config.yaml
n_kv_head: 3
norm_place: "pre"
norm_eps: 1e-05
init_std_o: 0.0
init_std_up: 0.0253
beta1: 0.95
warmup_steps: 200
schedule: "wsd"
batch_tokens: 16384
Each number is 128 + 32 x the weight over its row's rms, rounded and kept within 0 to 255. Layers, rows and columns count from 0. The size above them is the row's rms in percent of the matrix's.

# layer 3 MLP down (transposed), 512x192, rms 0.119, rows 52-68, columns 64-127
size [106  92  94  67  94  98  69  78  69 153  85  76  93  72  86  82  84]
[[153  90  93  44 149 136 146 148 154 137 128 125 181 157 108 115 110 115 122 144 130 127  91 139 161 194 176 140  86  83 120  98 120 111 210 135 130 170  88 130 102 112 130 121  97  98 128 117 121 137 163  89 114 128  52 127 158 154 108 145 129  78 185 131]
 [120 157 117 165 132 126 169 105 194 134 143 129 137  97 117 121 128 103 148  91 136 137 104  91 113 134  64 102 114  79 112 136 155 111 161 130 109 159 120 111 148 113 165 159 144 102 127  98 145 127  57 178 133 153 116 109 190 124 120 151 104 115  72 161]
 [152 141  55 167 124  84 109 141 127 152 182  78  28 138 167 143 125 163 108 132  95 112 148 144 205 117 131 130 122 143 119 123 172  68 142 132 115 193 135 135 184 146  82 122  81 163 143 125 157 127  75 128  90 112  58 162 118 139 109 146 120  80 162 179]
 [143 132  70 134 131  99  82 133 139  72 115  94 139 166 140 105 172 210 122 169  90 175 125 195  81 129 111 107 143  49 126 104  98 117 120 170 128  96 172 178 108 146 113 159  60 166 118 158 139 140 153 143 161 114 108 133  87 102 157 104 110 108 112 179]
 [ 55 119 150 166 179 122 123 140 103  35 166 113 131  87 116 156 160 132 134 113 125 108 149 172  91 175 174 191 104 113 127 154 126  46 159 149 121  60 143 118  92 152 121 103 152  60  84 122 125 111 124 133  85 137  75 140 176 131 122 144 113  77 147 165]
 [160 122 103 190 106 142 198 111 148 183 148 106 112 141 147 161 131  55 129 103  76 132 130 128 166 111 112 134 114 145 119 153  90 169 118 116  84 181 102  98 152 154 183 173 133  98 144 116 133 143 101 129 168 155  54 169 152 108 122 182 208 140  99 140]
 [139 138 135 106 171 127 123 104  97 145 106 125 180 153  86 161 138 193 117 133 110 102 102 143  98 182 123 135 163 182 146 124 142 173  99 159 150  86 113 176 111 145 179 152 120 204 151  95 150 127  90 123 148 183 129 111  72 102 157  79  59  99 148 124]
 [133 126 142 131 110 153 135  98 163 117 128 187 154 159 109 128 166 116 151 117 153 146 122  57 153 131 102  77 106 100 167 126 106 201  78 137 193 110  73 161 166  89 130 139 150 113 107 110 146  78 175 104 163 140 116  73  36  73 103 112  87 168  89 104]
 [162  99 164 129 149 132 139  94 171 187 129  83 127 152 126 143 124 149 150 100 106 151 182 119 127 116  79 147 114 150  71 147 173 166 147  70 134 113 123 128 121 137 172 193  93  96 109 131  51 100  59  57 185 172 123  49  49 170 103 170  76  83 138 166]
 [133 118 126 179 125 130 149  75 143 108 152 128 176 155 113 132 146 131  89 115 110 101 184  77  64 166 176 143 126 120  76 152 155 168 117 124 132 100 135  65 113 115 139 159 214 163 134 159 151 105  88 127 117 128 109 133 146 130 115 173 166 112 115 101]
 [129  66  68 116  96 112 150 147  73  72 125 155 181 132 137 115 131 123 170 111 119 171  93 117 136 172  94  88 188 129 151  77 128 121 141 170 146 177  98 122 137 114 149  94 100 134 130 122 125 113  87  81 123 109  95 167 157  90 131 128 133 132  94 133]
 [123 120 165 105 135 181 173 178  92 116 138 130  90  62 193 183 132 149 150 171 155 115 125 243 116 115 152 113 104 166 131 101 112  95 120 156 105 113 106 146 122 174 168 106  83  90 124 145  95 169 135 135 132  85 110  97 158 186 189 124  99 126 169 121]
 [108 124 153 142 177  98 172 153  84 144 142 136  93 141 124 160 156 144 114 137 137 185 146  64  57  89 151 129 107 141 120  89 138  87 137 123 146 121  87 155 148 131 169 117 100  90 116  91 103 177 144  82 131 104 103 125 118 175 122 130  77 127 124 162]
 [147 154 142 178 112  96 156 121 113 154 105 138 126 173 139 100 134 103 138 127  62 114 133 120 172 138 132 118 101 152  81 142 137  61 166 132 132 120 133 112 147 114 128 150 136 146 152 104 115 169  88 161 112 126 113 177 164 104 187 137  76 144 129 138]
 [139 150 123 136 151 122 136 157 151  90 115 114 157 121 187  39 110 107 153  99 132 139 135 134 118  73 135 121 151 141 138 142 162 186 123 168 154 162 106 118 151 109 172 150 136 184 185 132 165 135 102  88 123 140 155 119 161 146 143 146 131 145  63 113]
 [147 160 135 101 176 114 125 133  70  81 163 121 127 123 150  74 176 126 142 152 144  87 115 131 159 116 120 111  51 170 136 115 100 100 132 130 140 137 178  85  87  84 161 114 132  61  82 117 149 119 160 149 161 124 106 120 202  79 111  96 139 142 134 122]
 [126 103 123 154 103  92 130 207 126 190 100 159 130 148 133 123 119 163 136 134 128 144 119  95 195 156  80 201 131 200  94 127 107  83 112 129 100 122 147 124 197  73 172 116 136 177  72  91  99 137 104 148  90 103 128 122 145  82 164 122 129  92 118 125]]
# layer 3 MLP gate, 512x192, rms 0.139, rows 53-68, columns 64-127
size [ 95  96  75 104  97  80  84  70 125  92  83 100  72 103  78  78]
[[132  62 103  70 126 127 123 152 113 122  88  98 124 103 122 129 111 147  97 199 167 144 114 157  86 111 143 152 100 169 148  49 155 149 141 158 191 108 114  93 193 132 105 104  97 129 124 118 118  92 178 151 142  89 144 156  87 184 117 116 170 117 131 109]
 [142 137  98 145  97  94  77 140 149 159 112 124  88 100 196 123 189 193 142 109 125 133  77 203 160 118 192  95 110 111 122 125 110 127 143  91 119 114 165 179 198 143  99 100 123 192 157  90  89  92 137 148 100 107 127 166 100 150 161 106 100 106  95 157]
 [ 97 137  98  70 114 134 156 152 141 102 101 152 137 175 116  65 112 101  95  94 145 206 112 132 109 146 137 145 151 118 109 159  74 121 143 113 115 119 168 139 133 154  80 186 179 116 112 131 189 179 231 168 148  68 213 128 131 101  75 121 159 146 113 132]
 [ 91 118  81 126  96 150 104 100 124  47 115 110 111 158 140  73 169 189  84 110 152 135  85 118 153 135 114 115  66 163 125 201  85 182  76 167 142  70 132 108 148 110 123  98 155 148 113  84  85 108 134 141 140 125 132 164 114 117 173 128 123 133 108 112]
 [131 111 117 113 148 104 146 155 139 133 161 141 166 168 149 115 161 179 130  92  58  75  87 138 185 131 170  80  72 141 157  98 164 133 147  94  88 171 105 163  99 127 177  99 146 103 118 122 165 159 153 196  95 143 127 111 111 129 149  69 138 157 126 118]
 [ 96 108 101 127 131 226 141 141 153 143  76 175 185 150 173  74 149 132 119 126 111  83 108 105 111 167 109 114 139  95 149 124 150 151 122 182  87 119 134 105 128  91 110  99 199 188  70 108 166 129 148 113 141 127 143 116 117 110 113 114  77  99 139 160]
 [ 57 109  45 141 107 107 176 174 142 105 166 123  85 130 153 105 188 193 120 146 168  94  91 130 159  83 135 141 137 136 208 151 134 123 115 107 161  55 138 139 147 144 163 115 103 135 128 138 149 154 127  93  70 132 144 119 145 111  60 135 110 135 139  84]
 [180 207  98 139 139  73 111 214 100  77 155 143 107 171 147 158 117 120 125 134  96 158 149 107 158 173 173 100 153 115 128 134 162  94 140 132 145 103 135 123 113 136  78 124 113 124 169 155 164  72 165 201 171 115 120 113 168 129 109  85 151 176 123 157]
 [158 124  98 171 194 152 124 126 105 124 189 180 138 198 139 120 174 128  78 128 120 113 152  87 149  97 134 172 138 142 118  85 181 142 129 123 164  84 136  64 145 127 124 162  99 165 100 137  90 108 117 180  71  88  90 108 113 127  79  81 130 116 206 130]
 [135 130  87 109 167 121 144 139 129 131 156 130 150 132 159 121 107 153 104 131 115 153 161 134 129 106 160 158 186 101 164 164 157 111 128  99 130 111 123  88 193  68 141 156 115 101 154 115 172 114 197 148 110  40 168 123 123 156  85 172  82 126 120 161]
 [ 90 155 197 147 119 141 140  77  48 171  93 131 116 157  85  93 103 102 147  51  89 180 148 127 113 136 139  50 102 117 106 107 158 172 145 125 148 111 126 102 129 195 123 150 133 170 114 157 132 166 161  88 110 138 137 155  82 126 159 158 173 165 101  92]
 [158 108 105  98 164 127 142 152  94  68  90  84 204 124  96 169  99 149 143 137 111 147 150 101 134 116 131 117 121 103 136 104 120 158 134 158 111 140 131 148 139 152 132 100 117  96  88  86 116 108 206 130 115  88 163 174 144 187 135 117 134 120 119 162]
 [ 54 100 136 111 187 144 103 124  58 157 113 176 115  68 122 101 115 112 143 143 127 171 122 115  85 185  91 227  85 186  45 133 124 143 154 151 161 163 162 141 180 137 126 133 176 138  98 133 161  92  90 156  95 116 115 101 149 108 100 156 124 147 127  94]
 [ 77 100 172 138 150 167 136  90 136 132 125  98 168 117 152 145 146 118 155 133 158 129  95 137 121 158 147 110  56 122 150 114 134  67 155 102 188 131 128  99  91 132 120 182 144 116 140 119 141  93 138 151  87 110 152 141 120 151 119  77  80 164 154 138]
 [122 131 119 108  47 130 146  83 157 143 144 143 125 154  77 132  90 186  95 145 119 144  96 137 108  99 177 105 151  77  99 143 136 141 106 117 119  68  92 180 138 167  94 151 100 177 145  92 116 101 123 154 161 142 149 122 134  35 121  87 160 131 123   0]
 [146 124 108 102 172 161 133 172  83 147  99 171 110 125 166 108 161 124  76 113 136 183 143 162 123 167 113 161 113 142 132 167 156 118 170 125  77 157 132 157 186  59 167 133 120 110 101 103 104 113 156 130 117 100 133 111 136 145  73 170 124 161 127 180]]
# layer 3 MLP up, 512x192, rms 0.142, rows 53-68, columns 64-127
size [100  98  82  98 100  83  84  71 133  95  79 107  80  95  75  83]
[[ 71 105 127 199 109 196 127  88 134 107 176 100 176 122 162 168 123 144  78  83 167 129 102  50  97 140 121 111 158 119 107 143 170  82 133  90 125 111 141 115 141 138 131 149  63 156 110 107 113 156 114 107 142 137 105 128 127  97 160 141  93 145 135 146]
 [158 143 148 129  89 127  54 112 156 130  95 104 116 103 197 154 111 169 177 146  95 103 106 128 146 129 129 168  86 154 138 135 121 113 116  88 113 119 142 151 173 150 118  94  93 136 167 115 178 149 139 140 144 109  99 129 103 157 143 121 107 132  34 161]
 [104 141  94  87 106 154 148 139 103 107 105 119  95 159 123  55 120 102 101 141 118 168  81 164 146 158 120 126 152 141 107 158  52  98 149 120  95 154  86 115 125 172 132 174 155 119 135 137 169 184 214 101  85  56 208 124 119 124 114 160 133 154 140 100]
 [112  93 158 134 135 117 121 167  80  72  94  97 137  68 121 130 119 114 147  73 180 132 131 145 129 210 152 163 173  86 130 150 150 142 130  83 192 213  77 187 121 145 103 128 138  94 148 165 139 117 105 137 106  89 144 148  94 103 164 131 148 118 142  96]
 [170 110 136 111 161 171 117 115 154 174 174 121 151 184 144  94 143 153 143 149  64 115  94 139 163 123 157 139 120 165 135 139 120 137 144  84  99 130 185 131  95 140 148 140 122 200  93 129 193 135  95 100 143 158 142 140  97  81 113 134  55 125  40 145]
 [ 58 111 130 151 104  92 124  88 160 102 102 126 154 176 162 143 158 158 121 182 122 110 130 124 151 121 159 152 169 100  79  66 132 180 121 174 119 146 109 139 109 166 154 141 119 111 115 183  90  87 112  61  82 156 139 105 204 102 153  76 182 113 184 103]
 [ 80 131 105 127 135 143 109 115 138 110 140 118  91 152 129 132 138 148 113 101 184 103 133 135 155  99 160 151  84 147 120 190 109 122  90  99 148  83 190 181 160 135 168  94  91 109 103 125 132 134 106 101 155 134 129 123 165 128  96 152 132 161 118 103]
 [144 105 163  91 113 130 151  70 127  72 143 124 140 156  91 136 164 208 113  91 123 148 105 117 118 110 168 149 156  91  93 151 175 158 140  96 135 118 140 109  94 105 121 133  65 141 102 109  65  77 111  75 122 139 131  32  66 148 109 114 113 131 132 123]
 [189 122 111 178 164 117  86 131  88 119 178 163 178 178 137 151 149 147 134  82 127 139 161 126 168 108 141 165 133 154  98 110 148 111 134 104 141  65 125  79 130 118 141 188 137 165 132 186  89 138  96 228  97  96 125 121  76 137  92 137 116  96 150  94]
 [ 59  64 150  59 141 127  95 147  59  71  94  72 128 161 134 122  84 126 101  88 153 178 141 129 116 118 126 138 114 134 131 134 166 142 118 156  91 150 114 131 147 125 102 137  90 119 135 176 105 139 107  87 138 126 153 167 151 185 148 146 110 116  54  92]
 [166  81  82 121 124 105  97 145 208  77 166 138 134 110 169 124 151 185  95 172 187  83 109 148 143 133 159 177 163 115 157 148 117 125 119 106  93 140 138 179 127  78 199 113 125 131 123 124 113 128  80 140 117 100 105 123 177  96  81 101  94  84 150 194]
 [109 202 137  89 159 126 118 165 106 170  63 159 150  44 127 170 116 162 192 122 144 174 145 122 113 117 109  54 136 147 124 134 130 138 100 137 143 123 162 162 126 143 132 134 114 125 128 143 102 149 124 113 130  89 125 144   0 173 162 117 120 103 126 168]
 [182 123 156 136 142  58 138  62 130 138 117 122 127  87 196  88 141 153 116 142 116 138 145 117 150 100 120 116 136 129 104 130 111 148 105  93  94  99 119 136 127  85 113 132 100 147 195  91  90 102 171 137 128 179 169 144  99 150 107 121 169 161 131  92]
 [ 88  99 141 148 211 176 109 161 101 112 138 100 105 160 179  74  90  79 189 118 143 153 138 172 125 106 123  90 136 116 181 143  97  94 117 164 127 129 120 115  72 121  88 191 173 133 144 138 143  75 148 113  85  98 145 127 107 187  84 106 132 154 125 150]
 [148 116 144 200 150 109 108 118 106 132  86 123 174 119 160 110 161  86 120 174 123 142 137 154 120 157  85 152  93 187 131 154 105 140 129 112 134 198 161 106 128  65 126  90  97 118  87 197 132 157 129 107 113 141 107 139 167 176 111 133 141 183 137 191]
 [109  83 135 120 141 187 112 154  74 147 122 125  50 135 152 143 164 143  85 108 169 191 153 144 143 145  76 147  96 181 159 148 131 125 127 120  58 168  97 141 139  61 106 107 157 116 145  78 121 115 147 132 139  92 111 117 157 114 126 156 113 121 124 164]]